python train.py --num_hidden_layers=14 --hidden_size=256 --num_attention_heads=4 --num_key_value_heads=2 --head_dim=64 --intermediate_size=704 --vocab_size=1024 --hidden_act="swiglu" --norm="rmsnorm" --norm_place="pre" --norm_eps=1e-05 --positions="rope" --rope_theta=50800.0 --rope_fraction=1.0 --qk_norm=false --attn_scale=0.125 --bias="none" --tie_word_embeddings=false --parallel_block=false --init="uniform" --init_std_qkv=0.0355 --init_std_o=0.00671 --init_std_up=0.0355 --init_std_down=0.00671 --optimizer="muon_variant" --learning_rate=0.0118 --lr_mult_qkv=0.5 --lr_mult_o=2.0 --beta1=0.95 --lr_head=0.00673 --max_grad_norm=1.0 --warmup_steps=200 --schedule="wsd" --decay_fraction=0.784 --decay_shape="linear" --final_lr_fraction=0.0 --batch_tokens=65536 --max_seq_len=768 --doc_mask=true --train_tokens=225200000 --max_steps=3437 --dataset="wikipedia_en"
Each number is 128 + 32 x the weight over its row's rms, rounded and kept within 0 to 255. Layers, rows and columns count from 0. Numbers have three digits each. The size before them is the row's rms in percent of the matrix's.

# layer 11 MLP gate, 704x256, rms 0.158, rows 100-313, columns 192-255
102:114186115144072139119154109102086143210109128142085107119088105135160114129136159153139113118170080132160084189174079140124192110110135149108182140082154077151139127121125108095182151137161155
095:148174111145165126065124194144113142114119108124073091145146147096092126142158020083135159107106154116057142126149126097100108126137118087090132152105120180105156116077049143076086092132154162
097:159156071157104176135116126076117065139143091206116145138142104139138162114123110126161096142111124118111123148129110122186149100047106163135117102172121062126151087100139087117142232117107085
103:111152120159171167150111192170133094139107124117130124136165131055074177194132164159102146196145158068141159142104123135128112130128169139130126105111167186132113056160119094067091096091120121
108:156118134124148119169131077141143101162167140148135137144145131073083136121146156143101162116091146115103101137158207137132138155134124145147129130104100094127112072160151157116147079112139187
102:143105137177083133103089143163108142117081116077133137127143120153082154155187095130164143102110131142079172034081118116165083095133133141139104156135192096063109144172129174170094132190138176
100:112115161184118118108092153130148154117106103133151127094101127128128121114093079105100194113062138132120125162181122133168144227084049121121196105088144163094140137110118094101101078156091049
101:111169131150112160087123106126083132171084161138081151134105105081086133131143057114171151123149097155149107185146109134142146102140127186138091133114154126135155120075160146147083147084123138
100:135113103116132161186171165090156127129174092191193133139170145114084155159072122074127131078120135105139160149143091217143130133140146169085132084068136102194119077146140184126176106155102151
099:144084149136122148177097167088132153048141133145135129100095176097090124084140150105097087123151177156079126140132102071146183141110099103101055133110121101143165107128124140103140164166135129
099:149110135109128100093143147127162118143087103082147098124128144117149122156153078142073119085199094187167141146073123101211124127076180122139144141169172162188106181182125104151061128117141129
100:142109090093118101092198140119132102105141156128133145157152141155125090126199133102114141131083142105075116180180115121103116158138187100115135101169138112160159108106170173063147111103136149
099:117151168125108139181185107139134155105141100178098140127124164101073089081079124115109145107125131148070101125193152146151132105102135121123119144112130148107149121132164127102128099127103152
092:117088135145108101143177114076129129122113158120155115130114096140137128172119106128127105089080120097176103158136158105101147155189164178119140133113133115123148066165108178144093148099168091
100:122209096134090063108139109208144194176118084108136112122143169154174154112159081159091105147111172116151167163115085164138131115137145120085154133079104031131133056149125110139150088179144067
101:196132136116103133093169105155071054119116157105099184161150155145149135137144187106177118162155118168171131125123143106165114138146128166151086108117095121092126207145083149163101148128126126
101:105157094131118143147128114160080143104147129105110180149064090126126107135090155152139126180184112139148119125107146091157145098144128072143131149072115147111180173150094176186112123183088086
101:120194090135155118157116125159145167096135153087111161189157107118122124099142126125150234159086153083101124087107158150149065185105133105164107079106091089146119113141138155052108134113106111
100:124161139131108171186118110086136127175114218092129213180098122109160094122158130145134125170097082152110158161116121181083081159167116084069104099065147138168142167161129140158093165125078115
105:048122070118176091151149124111133168112110131108122120088133087091082086108139180128157148139113106164146093148142150178109090112135170124172151103099168142120188158082144131143086209103148185
097:162131097075129087095118185096179191095145116182135142164081133164103111087078118106158137170099176140067093108151098152151097104086141104149061108119170169131060121134122154202124087138151109
098:117070123139152184117144127123125119113141133108152143204116161093138123139098075110142121165136143093062154169092122160132067118094158144134129099136180079140168149127154174196097150111059115
098:147140053123160093092132130132173192162160136129114148069113128131217125124059109133112123128111199081088163094133146131110125068117098087146115128115141164091117177128193112093149074161097185
103:140121168158107138096104118109152180119124080149096158116185156104150131116121155135161114145071154086214143125224177128151142115112052134164089101116089136070190115068197147131132122124087187
092:076132137124177142131142065163061160133126124138118118127033162144162131156117130080147124115096137080143176105146127133125143112137102149118117124164141193138062133118152147121137116158119175
098:055130085126154165072110138120101104119099168168111147125075126158191130106098068229135153116172182164126162093148097125123115116105147170131128115153139133170101088108174165111175136146155127
105:122095177162148109170158134132136174175116108167215180141161135137130138121149142138094160143107122103098104113116104121144134133223145135206072132103136132116114111121115125119184081111151146
096:116133111153171153152138085122130128127129104137105084106162132096091069178061123163151109127124113140099127167179150111095152139096123126184100127168140101161139115101185150126088174095108159
101:104127150139101122093154134142087155158121134076168158147095134120115143115103112100145098052203093152069088047161104103127149137125139163141092206164192091141147094086166131134083110116108101
102:134139155133120184179102177171132127142088124175129130135122138090100158131113096153086184143128131122134192115142126128074108134093155142119121169137144098134176093152102127131088130167145186
103:173100134120118138154097145093134135131147137109180138105106142138144086101111065070143104116100156176170140133156149183132095146121096136227120139115160178116160102087096087188142146125138131
102:162113110126166138104088090145136134080135125119073118077143195200138141103137170129128046103118081156182120152104152103118081148122106128128083109115125165092144110148205135129114133117126174
098:107159068145141109140071154105130125153165055122111172117117116104146107131086187140163167145148110059121155115130145199173117144160142181089142130123102136150141147031104194118083142115119167
103:080160134162137134128161134069153112122134151117139137117145157136166088104187113144146130164152045172121138100103112118149109133175073091125126150096132154123144190073111120144136142081089122
100:155163139115114103082141129111168138151164120125078135097099201081085094102138110117091120120193166137093155190140197101167147105143087155113137135162210069122130085120155175129115115080127127
101:166138131111099107154111155192097141142138120134096169116155140184054105119158129108139118151130125173168104078110147181098120183107115130146128098068143115105142111112144173130138159145128113
094:128152104152169137172112098161048122119160120089086147153114069100134191115120065087063114124086081074150144109107131104056144081154103158129147157108132128128174150100116104095191190110138148
103:090081158151171120152185124129167155191116123163164186136141140126223145115112158101185125172123142183142085164139160122124116129123142123140149090116161143088102084176111201137162123140139174
096:130126184103125115102124137083163127179136123145165157119038093129097130076105103117211148141170169124100115146142076168123111134139162091108065142148098094114107135181085142175138114117141109
101:153107094230079144181198160077103146118120099134123046171190117101171085154143126106136099131148184107154086130107139092089125060124135105104138131142109140132061121117135140125149104125134153
099:165108096165172142101147102170150127129129100119080181155131138138202136128160086121133103169137142085118122104173171121110134097115139134160063154167158116127126142109147166111154160157083168
100:209130099097198087068124091070115117123098100085091144099169097143148052089176179109162113127140100185118184095047125145146110105139113099167102128129185158181118135104175067124161116109139162
104:147094128144131131067168169092191133132090146098180166131176143128124166103115168158155109108098107155118176135142073086179108051129149109071145083131090143101164187145127106144155098076147135
098:098099062154164137097160083158179118103095161087143122197138141113170099175114126103167164153053110042140150127112155098118157116123163120178191166142185135110082078128123115132143099111125164
097:140114122153122110062164053191122119216156178136140082086092099119199118082188141167155129141146122133158129104098094176158142119188079123075117139149150117130168177158116157116144045129123138
102:155087145129121117134110074123173100152094125158093166148114156079154149110147160127104130150156156183145137142053117149123107107150129120116154113139126135135140132233081194180157136057093166
100:111121084112181138101098172117201120123106129145150072133117084126168158077114125126105099120107088158124067135063137154110061104133143052135091134190095128107178118143181111125140133116115148
105:123164099165141164138175112153113124181133118104127171130107138171152109136086137106070102134160116163122103107160104095169113131084105131134140139132115143141172116148168162174090106104155185
102:065180100184119113083219145151132178082098121140112091099152124133095155143124142101145101155120115144143121175165050131118119143117094096112164112129101068088127141148149127110073149138143157
105:092091111171138171161103144116104114080130216105143124159170107126139099131130131135142117183143150080185112157144208087060143107074151080081141158160158161141104171128113134174114161050100190
099:221123088129128107154193086164139087118110143108108129136062101145094171155112104082126095082131114112070103141094069145119062111076116167085071157141126171150106158155165171110078121096119106
094:135117168142084126109136140117189099105039118159100159108157086158163201161102121120161110114122129170140192117123169115146084119111165173114145080183134176155141133131119143173080166192101129
100:101123117136131105110150131126138091092101109125128134131079158116110095139179105117097155065128088133166151129185080080165133147120122169029128192147135148124093154118121161098096148101081122
096:073090164153113136164145083145110141107127200132118114106113158105106222138124117076163079108128130125116180143152129175098081095175122122096094158132074094114136090129170126163183140131097106
100:053091109152161129146079106099142176160138154152178093161122114177089086131116163113121111096148186096079108108117175116071075076192148097095197161101084114102038073156162125168096112106104125
102:117145145131100100107084126123086114162154088040088125153135159141153138087135064146102129129073044094158162127151162117120133147156139088105145138085124113139064085123069090114111134151166128
101:098124053042130105124095118132121143114135137150205142112127094141120092169159087097096126115078110133113161119204129063107097138153168118117119138081159124193143157133157159159124092123120151
102:103150094202181084104098077079167162155162165146182132191091118063113183161164139103124108134155088122110170095147166093166123089067096158174094115091103100181164120171162132184085153145161175
099:149195129096119139119080092121143146070133108146105118094165110183077124183137124139155122139114183114138069102176136108141123174121136137159093163152157098166173122072109190204128135171157151
101:107108166132153103120188096115124119165099137053145152160132099158121109069081146165099095126141143073136083106103123110071120120153123146160122128107109104137083134083173128156128130110149122
100:180174105086120103191132096175156165151108133122183109149105096101128111159138157145129118147135072078103114152112150105136179150109128157138169065144074164171119075082154169134114124164179074
098:139105094127137138136118107124060116212128111095073171094111096095135134156080145147141092124083123064158183096118099172101081133075103120110153124112122147149128073121128141126151131153081127
095:101114140119040112126138125087143110128184093140155149100114115138109138103214123114115141136101112176139131089156153066159142103100083130137173144139112200161151142150128111089147120180145104
105:130125145140142198139106070166170156118128118138105117059115097156113122122150098063066132126139160164070116191116138140111131085096134188107143130142128104083071135083146151188086088162173157
099:188119161144158070174092142176154106126101114111135090118164079146131178105137151085156135097139134172165116136151197151082127116072098119104062111179127118120105116098145172121060127120191126
098:078202194161191075188160168167136118142104176078067143139147170114154105130077142125133161135076162143092139167144138115139131095128110136111076125154151131115084125056055155116176158153095151
103:191163046163170133157108149109152136073124189152151153104118121134132109107155110134108154127147096134115124139127160095063088135095142107113152103081194106124176097122196129115157202118119131
100:107103138085113131092161074190123088163123171134180146121139119140117148098089165105110122137164148118095106068182155116107179124140040178097153129115181176127161116149139160116122175118154130
100:123139120159127084082182117129128199073119198179120130153137147186200151065082152057142125109109111049079118197137127171102163152119132142122104181158095154063164110120154158158149115083170153
101:102136129135103156099151095114164083154136129108093153090135091123183177211120122132149114135113127158160101104122092106093150109123176138152087115087128167137090153077157134108143143091098170
099:093135148059124135107069125173109142155145082160137143169109160141126111143179121050102153146109119159095122109113153120122114107165138171132103070094171110155145118137149144090115165080073163
103:154163131120111144140164101114120159138093100094199192147115128132116185146113209083117105115073155116111157143148130121105166140127143050077147102159143081103168143165120158116116122086130159
098:152167117089098095128152126139139148135099129128139100163153119133092194083166122116128147099145119105115130083152123099096085125097076100145134103151138125136174138150146127085106185179134089
101:140073162130096130162120087055113146120114174070175134113189105145163139116121110150175147113135117123164114139118164124108095119155168100053118136150201099138165155070101146100077178133079183
099:133092136132133040148160096100157073143118159165052160137113117071142156090072089124104122138130094168116114164104148132128091162087147072137084093167125147124148216089110150138144137159140145
100:060162124154033140160133115075149155151178127141142131157140076166160167147053116123135114145128122117117186133150117141144156115132062117152123085108088083111106135155161143108158151099129123
103:127129099128120162125131131123117140113099112157135180146094136089123174141192110143169150197155113184143186062132148182129156089064132144119162167077117074111156154125113153127107146095108086
094:185140143131129160109117130182124200153057154104125113113130080148102112086128177152146114093073134177113158107114143146136144134099107165115124018166120091106150068092189160120118100095158106
099:182102140102132168166110122153111034116099135091140145160142188131079143113100143112084049157169184124072072115094099175139155142152081080133101097105144077097141075101161163182156101144122128
100:087130123074144149136165084144124163131072174150168150100148145211127162127081086143146119139111125138157158120063104099129151123092111103117138084128139144039059154036101126126119117122180108
094:096147109157148178116172145129108126188172190087118105097115134155129119131114132197145098096108127080113103148069135182150112140099061095137118163175127163144118157112070145109146092195098178
097:096139199176105094147144175127143120066124171127053107114040171113128142122140134137120120136118124112152109146159135103093112128048073183148160140170111065092141132099134131121080118099165083
102:167133215123072139092071110131114184143162132118127087117123141140136140172093100147064059145118140095148137118102120156175099165114197151131095072120125133101164127096114126163083139168169086
098:131083117147208093135136103120054110172122154077133164125217161135056115154095166099114154145077141142131156125135117144141160162072130136142098133080081103142140128137144137086178147102096104
103:078139073205083104114131112096180134107137099112091110130104132172087056158122150186053108155139117124166115167134151097109160079103161110130144135085164117122136170145103172148228152163127185
104:069111114158119157104162125118143109148166145091096120108158064090124178165095133123134114060140119194145111076119126072108131112160117175095131147150134083077120141156122076191086151158155173
096:085140116125117136231108138102153142091121093152108192147105197101152163151131092158138162158095107102121129116099094138149134180086138178096163157074098068062147128076134133169130108113143115
099:128098121141082105121097142155123126142126185103135054139186096141117047109182143146066088115085077189087181100169126107149114178112130179109054106102103115131115103143160112112142091120121174
102:160192136121103181095131089093155171087087198120154106152164134136100139173135120147183159137167098154138116124167112097095044150079106149079142098106125102146142127153093117144112114125148088
102:205094127141085155126087116028141123135130148106112141135118118115134166124083087185109166156137099101168063140087054124156121086167138154164158092197148099184085128084108169100114134123131143
099:134157177125069124110123126125104154138088116136158146171154116127159140159142077094165107100114152158197172138120157097095104130161154090089113083099127105137152096141126114135103168111115105
104:110122075151176141135177125108079111195095149144179169159114147061185079115078146070074157119116132083080114154132083119151143071103163129146147099158117126143162154075108124133105161095117144
103:105095097154118162071149114181194154171122156089074094065145143098086102105094122122152097128132121129183072148144160174107118147146085139135122115108108083161083155144079131124148116107175129
101:121154148115113114123109087155130171045118140080119084129162150138121050118164104121086156093167140182151072141063132099157137059108150129127108137064136139093119123137155185174135139101140120
100:163200116084117176178102114092117140158067156141146140114144077100142136082102152108152176123121115160120150135183139105197084102139095136148062144133178118150123153152156115127109110180139177
097:151109114145122093185158127101134133076114093132045107057104048128103118073124112156087113072091100160123097166133095128076136088084147113097126086129153126096198124167143157135055099133095126
106:163127144158096095115168111105101123176163117100119155128130078118134172139122119088118106074113140154174100147102032111108188127150167124101094149093148075143158110079116080144122159131083207
097:102141138142115167147133085138078152163136147060193154148137199179092117112111135131109137112150147135169078116105133109113130086117038150061115092127130085132164146130065169189127164056167102
096:127118097170099154128139080077129136112042098150134161099157147122148203183148164088094161062089136158149126154117134140144165124162134165112072145140127131181149068077174169144098173133114182
101:159115101184124104112129140102146179107105083096096135151078092091094128127152132120162088096131109168159121225174092155132077147196157116164129136121150116115100137101099130176132071124123150
098:105114080157180101129139089179160057167110139177174119114125076108141114086056163144113167176117153098147118122135184163154105122129084092127086104138122117112158110132162152112189127123123169
099:112147042148141132071133141116162178144169115134134171142104105148170195123157121084151117126075205129153092129067155074137097166128098174125158159108147115149181168121084141109129162173206182
107:106154136116077095156093105138212167080064135064148146136128138087103154139126151126172179145111096131143089138153156169159095145140083149064163182135163076106121137163120195127170081187152153
102:062108133141111184087176117146110123113157089121122159136142101064139195125162135168122115158150065093088104116111144156116107106182117107109116103049090142160132133081135124168074125181127132
103:162145149148077155104116136094100132175149106107113121115137103097135084084155121149130113132130140121060170119159105137144183121107134101169090137115178128084157107079103134092110142157083161
101:133121095089100193117181125173135123066148129157151155139182112140101120170128121115162144099126127176090116097186116190132136119115112127133096081179130130100084167098194167115109116098148132
102:114109101140084061124136171122123130142115115094201123083132094151116127125125058110134154115184168086116126106065141087074099105110154145122138071157126168110108141163155160119134150176102141
102:120158117032159167141139106097137113148055092154163142168154123143156208086157199151126135162099126141107146099123185170128126122112127111121128120195070143121182116086146112184124088094131157
097:092110143139142140135114154089143106142084133141150122095072179101121160134178126084119135131131150144109152134087113148126121130070152115147142183083239113154100125142170131159153157162164132
102:135122142183098172136176119141101171179153134100186165122136196122164128107160143139155105148132105144074109159082133149122114132144079147109097098132122143131112179174125139162108184126103194
102:127150131056104156110082120092190124088163210176173035081067096170103121155195100083109115135104147086173125105163098140100132097117106146085112107093088130137101096095140146113122181121119164
101:180093097151140131079154165163121143140118129150117091130136056111171141137100129161133098096117150123123067142182104105117155130125050075121088093168102137180146125163054115110149120169099148
099:137146100085081145177113087146130181135133132083186154144141168145136113153155162051062112089112122090163063092166109167075147129138130145110127135133125113083124108110117174135179142095093083
102:106164084119040125074137096193183156145086114128110143111141137140105119105137107143119131154101207113121133100152129166106130086097135136128184126148117081119107136136135098148085113154087152
102:108162098132138125108078115133168151104115128173091144152100195117102138147156094111076115182151154144139107128142143135130154147138090123145133080145162167099069111113145129117074122137139205
098:185195115118104139161150120104152165146113122064119098135185131108095109149123140096166089151125124139095096150141175078141132161187131115146136109143129128170141185147101107157100109099137121
100:140132156155197089138113101092118119172107117085098160162051103114061078121135109135083135160170191104101161167118136149093162093226122155093126099088162075172077149141132195125116133185116173
105:086117169171080135103148129155140118155101131119104116092141145151113129155106103090153127088200094125093097129121122167126133087100122153099125166120081194109154057119113140115145133158102103
104:133127135180173113123122094057096125121121134097147144107153137124111107103154088081125115214112087122151098109145136084114088129132098066117122149143119154129135117120122165119068139116106167
105:104138089144162111183051149178183152076137159104097178139124109189109136095203130111157092154092133053108169103171141176121108185137086160155107150104129111143121176096159132132141066108087132
102:053161173106169147123115081129079109157117165097147063107128189188132146077164136137191138164054130129089135118120062137102109157096111112128094135096131125157078083132154149147197113171146144
095:069139115088110122122087138182099107121062159147089091117038184149156161138150112158135107090171072113133101121123188103153091126112155119077072117163147104157119124115164123134076117134137155
098:104087103124088098197103136221120141129085128162105101148150115142076177095180129094140110087168128118126150104144148123151187149183133130124137137151128122175134112078067108135202170098136194
097:163124084109092112164074133106152073084145082098080171144167131063084112108107095154107098149117108142152128126105157137129143083106112165121156134118166131102144076089157165062099121164150136
099:164127118140106125100180162093142109157149140082151167176105182071138150099169165116106157155119143075108143124140172071131160137153093138111121057080156178092167122082114061157054129108143094
095:156167159129099077163157151049131114166100176173206142090089156144124211158168176147112175124170121199183094128089098134158126108134110117202116155125138129153123089115153137111129092124144168
102:110119075125110135161117134110101104140154179103155076105135115143143094144126147095126129113125091182187071181155187137135167142135132064151120112065138125190131128143112143111168154121152159
100:082103166142083139134145124151129140096156184131132159146144148075169148071122131123115079119112110139141120072116196177131163131186070120095174109163089103094121131157105147166158145074113157
101:113122143152160136161107108133167097218094185178086153101120091070068107084142085123102085086120144150136122162164193126132121154101144153130094118140162103189167150092137150196150196120121121
102:089180124137138140139168166087119175177136107178111113207073170170130106120171167095143176183106098121086148107128127161119145124080122137157138121141107144101129131106152142138129150167117202
101:138164098110133046158051143127181131086071105167124123154088128069129129169153209069162115140167128135071122125085141140100098151170120094097109185113137164135145116124140124143101168094088133
099:156139138164149137149213130146100150101141128041136044125144132082134171093195081162113104099121103170121150130103127136108144104101088125131137134200121116092169139090082094172117131094161109
098:137124093131097093155097149115137149174096116096139115201179187100182129082137079089150119098089111154177147093123166117154171162076128113178107198140088079122110129134129148183103148161111121
104:124098088089100169142067102118113173136122151130151159121145146117151089104133122144085109142100148078135142062089148208132138075086160111166126101078117102096120119168167119187061119136201112
100:158098162131104097112084095098154189111056140115108105127094189108117138132123122144147177086147088143147139157112183137138117157120161170078108143113116111143124071143139117182181156142127131
102:117116149122089151114131086111136137112130117084132138153126094168109095100105105160176056143151143104135117098144139122082085193147099123154117183061105141145123150123086143086152172152100130
102:154150118132079164138042131147107157116155084173099168129120136084118077114128112100121096161102104127125189132118101114154151113124123100095121113110132072142211096170133149122143144130090136
099:181140145135139105157075097154136114127155143119110116164082129129107112113152110128115095104158081112141102128153069194097132133053099134154142118119106105126132092125133200182148126150108129
105:102164134130141101094186083101154140124094094128115102139079079068074124157131103140084153117130131117097141095112103065113141069155100120150168111160166117158150133122095145115101100124140069
101:106145077128124127149148102129151129169097137165098096128056132139168125130069151174143079149109121101100125153132094142144149098132118067095107147149163104100087114163160133156073124137143122
098:163134134135101178118115068128158120136080137148142112123099137134126184099087172110190075162076092105061172149127140138163136116098148104125156123151134113099159063122086179138168075200121068
098:119101164198133087115079116148135135173163172103073087159110156161130117089106130113150108088144111129130063139170107094116147118163088110097179135176127105124098108124119078083161152151104110
099:156090150130075187150144132063163105089142066070183108187112155103126156119084111109170138126127097136126163123113103145097125082162161163096160047186153178158156168193109129068121124143147093
099:150106140128074140078112140111067179200140162124156055099155169126104158124120119146123126162120156139173183110138131099184147134112103117179077120133108149171146131216089154035119077142076141
103:102147074088146158130122146119133147133094157164134128138088168157140150130076168109036110146133177076093122095114118111086120137156148111080128163135109116110117117141141119185118124136127108
100:126127111113062125124137117089123120087061114137135135124138167099147100148146133130129086111130138092077185176119127090149138128076083112122135166097151028104193128104134139150150093115148183
098:175160052170182047102079166201148174104124103107131167170097178113133156094125148137140148043179133113148114164134141137125142137175164097130135140084179136173130153082119164150108100099082096
103:084148108134143081130149107176159138110106111090142188157073151156176141178137084093153131124097113178158137108075092083158109124100143115084130130066103158175099141142150157204131189132136116
103:148123064164107155133125200157113117142148123133145133134143157099086117146123082138095123116055082149181139179111111131144133116124151046090140117082099127153158087128156124075113117076137130
100:147151102164132150099162160067075144122155139096121117121195123126076117151117083135133086144146077149137143108121122145116109087113067086150115098091102185083119118105178158169126131108108216
095:138131152116108098149146122130170100094098118146155153138189074123127122126118129119080102074075043128154100100166145134114063130169146074166080106087161120181157124142127127070107189186136113
105:141107110150093103085121097123216164043133065101137110096159140106129096087173111141125167128116127135113147146111082126193178164131152112092087121133116114204096099124055150134119100125131135
099:140118132139162129145108131130177128102155108097121128162154111124101121109099073105175107141140164153138091093064154081097092192152148094130082106132169159159107154097118188159084139120186098
097:084124176099137177107144099107111166087100137117144163115106130116102112165114113121093134102142117154155164148107169146188140151103074193096118173117121080133105124096064097100107083082113144
101:149107086157132141117128127120071130162197146107100135112116133136154120129211130094189133203126106104046127092114137156111101156097124153104113146045113089121157155176089142113137134124104082
101:167113151095120086142168101138148055153181066133086157132100058108129185130144081168131138153069149070135129119127131176116157139148158092135119075121116115132145208089142158120123129061117100
102:089127132188121138150140095119118138150116114139113105108152128110175174107099106184094149124120125124163113115147077136103148122118167125131114110149179112118141092131105158117118113094145192
092:094092094111116101073136203102091086149083091140139093121114193117087066104139158150115104152162126168139127167096192087208083067148111114099124108094117114148155101114172113148138106117149141
099:150189108149105129125173154107126144079134082104131083143176109118136142076132139144154085171177085195090155148111097118190106147126135127134128103098175113101115116117097139132105136105093179
097:123155181145138145090109126152173160131098197081090113156129186116113092104149166113092154111105095062142166102097095133152154124155086152168074075113108155130132170102131103103099110094155204
100:120176162131115086125072096194116121107138123122136180154063153136113155157197170158175175140101111158148138133101080126098123144134046143162087073195139086088143107117162121096119135166127116
097:151180070194118151087127212103160199061121133122181192140143134107135148117087134084129048119119071145133106108162152086136138108115089114146148182055078145083145079119186136075149130184177120
106:120101167123084101143136084103161151131115134158118036134176141138137201096093134124108132126108165175145172122155183161156159090143108164122177150117118157183163153102104082173166101149106117
098:118086152141163079116133088122066137112143119160071079147200092160118116105177110133180114126047115158120162087111104106160165127095074183170102130104138112141164111153122127090129111135134077
097:105147122100097124134099164113107069136160109119163157124174133116093097125134078131129147152126099154111130120129143102124205087136140163182105121125129157151112187135142187159102121084174136
104:102121059173142155122182101128107103131123145105056152057123130112154100147107116129150121168128090186137134097094097133095169177111112148126114105105168086114133102121098116139090116115094128
098:113159097109074163129112087114146166112111191179088101083159203149092154131126071120160152160109160112125150136160065169153151108127131169124187170131153164170091081095134188105124079123097115
101:143141103127123156117125080113130186097104126180128145087163136098085125153130124140057094050065017079081140141101141176118130108103135097116144140168160117073171106074157141130100116121101138
100:143168153155169149094102188126141145115154126132105103123136096142097120131102121133132083138140108139131119132138128141102131107139113158103112118125117124127092148167124124098145144110134177
103:122105169141106093115154181116133073085159129133176138121121161111101100165107147155118152123111113097132106111144037147157127077121127085098100098143161157116107129094143194134099107136136121
102:110138094142151185143093103109168159169122137168173117140101146124083150111069136117077133124122166101147119130170099150127167087048103165119120125045139090112166068163131150105154096139078098
109:157142136149154121181115086095131159116170140142131111156119164159102166163116135153125075116154131135105088168081139153128178095126139182100111091114119133164120084144145157117145158141174157
101:154129105159060126143125148124018158103102145090076068058155075174122121091163148068150176124119138108099070131131156121124186134139105105096097170150132086119104105120141116129166150074117136
101:134132123150093126098208117158191172162158179110168152164143164203102137171163064163169110153099067121121155143111141126121110158090145115157128160154110142136095179110152176092081117150137100
094:080167163124115100082162102071108087143105127167070069086159210102145117110180134087154113085105140118182114138097048164136089079157174094134220123190113144164123105199090107128080137187130111
098:098094152153123087154198108134132166062144120138132141149098163111098113054159089161133067191101106127147175135096115159101139138135135148173067125165096106109139182105166121139109158119132111
102:133107144149185106180145141121154176116161162139135133149108166112079136090095201109190140136099140093102130108103122098139104095093143114155061144161083126181197124110159104125119176160074098
102:069126097117170143135133108164159107107175152089145082137123152068068133087116068075110136191167076122061151127101144137098148117129078187141114103130130141170170063089130156069058107116157093
102:103086142147132151112098137105190115207134160138192125136119142077099165120092154090154132156105091151143105090133089161190144158166160160132092114076130125191154101152131113134160151116121103
099:120106123125168108157174187132054180107162178123090131127054219115101087094168104131175122081124159102143155125078134147145126110138116147150116176124136105149130066136172066150089098133208163
098:119120090138169138169098066192095116127139164150126148153130139065075144171165148063143194165131103115138081120095133124136144134165130167082100137142097093149135089136084140131150099107075126
099:126158085122141104144135167089076139142135175131111142056110129172142176113112154108167073144140194187118095113136127108173104105169164133107154100085127067088164125073146095123128098126191072
101:104153190116095096169136146107153133156088129116098096095116080089159157149099113127108146114162113086054059138070093125138131153139148087119130077167118124131137094092124162144151139100165124
101:102103165159173080037153139117119117106125158127125147184073117166156200115136168128040141151115141125065115107135138123126081147129087168172126205120153180170162139121136087115121160127139154
100:125175190136169170078097174109133099078127201121132138137205077146088121124125137084136079115106084126074121137136132102144110158155122140102128192112057099149104141172117077174110120089077103
103:139105121084147107133139145118162138086083094099154131094095092121101103112090132101063174157114149144126113144167121101131129107113084152108113131112171139078112165144146156135098094137083107
103:113157139093080145107133120107136142108103179186066108134102119147126169188108140068125072130115066098080169125144104141111076099108184164106148167152158172076084129091085131178122133115150119
099:104156149098144116061156122074127106145155105103120087123137150157098144125137090182127150102124121105162160090113082136122138125135156121072142124128126148128154142110081116154162072088122141
098:125190206126135110135130176144123205180082103143145092134117115133141121151156069090096150121147137191174098125093145064072126121111068125109118142148155118103151149138081154147137116153141152
097:090141148163139166193116133161085186125115151129191173159162107144124148154128109088144150096096056145132137078093123089167126133158186148078123113116149100079096125120108162114134163125090090
100:150125118130166105146163109216140133138153188115107155115104118118132182136136120164141088140138132101118085073146123153073150119105176128125135120153113083111138167069137164175118131228130093
101:143175100167117155165122134143157144147128110113121194097164093176137138110054175103181090185104074173169159151097199136117084123125157085183140144155129110094235087132137107145097146149107120
097:188173176150151117126188139098128152148108081086122141140096129146106144127181134145102124124121159190082190083120085075196169196131139168150155093129143102120138146133108149188130179136078113
097:131144190144139130114123140150153108050157124166128102086102145110110194094152185079089128144152101095092150097114110136140118184110102153174095155159129101117132110122107100120081115076130177
108:176132123172080090183184114112102183082150124123116100077125163187088115089177128129190119126136070118171124138164170142120144076163097129088151145145152077105116113138128192155084136173110191
102:094127155114138118120157133134154176131135186111149141084088078123077152090130126124175170086149153154144059139167128106112130099150106118086064170130158100152097066131042101145171123110165065
098:066105140140109138171082124179136101149147116136070111118149113097109103166145129107139135189153107116152097045056168089121043104131113105137119149141113102097129022097188134099142119172103130
099:102126186088066130176108178161104136175106121182137171107154106134125173082187119120128110151132157143145135129108157125108081101093126092173140116131120126149092112099122137140118087136183117
099:093135125185150080129122152120153127142087168144098136105101085172161176143088110056184146152109110152186119094112141164048161156136031108115123154128126082097122140121121102085121152107098160
101:159144133098138148109115115131076101102140122136130120156120126068147172144090109088109095112136120194121164124151169120150138196089148183166119084094119156108138133122093107178078152153106086
101:126104125150099134142155095150081154156122083130156107060142124173140103167136125116125121163104131184145123105143170152103039102077131147047148152099119112116131123115113141170129128127180147
100:128114102138167152118155140185145090118093101149149068131115081093119107074096155172118138134073153106132126120161100196105149125162141163158102080109107099076108153140095169092118112121205134
084:124091162130126127120122106157135127119121161145091159170158100095159156165154151138106145124070088111141181109083131146141162085065104156097181151145082117113079170138060125164137151066158154
106:142158153104110098096109091136130123123141128119127074208141138121134119096150099101143127091112141101106132133101093105175151168122121124061113147126166103178192110123098162087116083164096080
105:140128127137100126141178080107156176195128136131120115194138131100146082171172098120132175099113090163108137156119139123069159186203128164113168156132135150090129131143130161087107104130172123
101:062156087186129077114097122141195158053142108142163132111123121140140166120135115083112148133192094120124148180127104129130194137112179099166116131147168103119136058148104127146146102124099181
104:193087099130133155157112177176115123123080167145139134120100131115106140117121124134109113124146104171116103117161065130162093166084116108136145135142142143136125145121143132140118092104115104
101:106083160108095083060130093141180134166154142134148124099110110140133102144076104125115159156115114118159050107197158133110179177165115137115159157135077063118141096103093097143055133165109149
098:154079111096157079183184147113138125087076117165141118099201118130103165104152120071146104094200100153162134091115151114108144114133148138093120099132124116198119160072124130112061133167169106
100:119081176090116122104107114085094190126149127094145120153102108158163069094135181126121076126146151129118183168101124120116084106119100137128133106139108141097175077150205143136115112095148164
098:132123190057170068155183133104154159089090128148127120135128114121131145088125120155129101092126097163156155075082168183131119164127131126117083087152072062124140081110170072145097101148132137
099:137154159178098143122128158117129130152102099111152112086170148120144113148125173078107180171122140094152170131170100147078129154124202036095121060078155145151095150123130147126126150127166138
105:148136111143088139155094014100083158096167113161159154089159129126155148103119151143061116186166122109164118132108138158166132124117106180098139149142136084077168150177113151166139135172101109
101:101127126163091156163109154100173132132193059099116091096139127118128137142194121137137161144123119077146105165134155152133119113172090122128168137107150130137102069135126073113121118173151104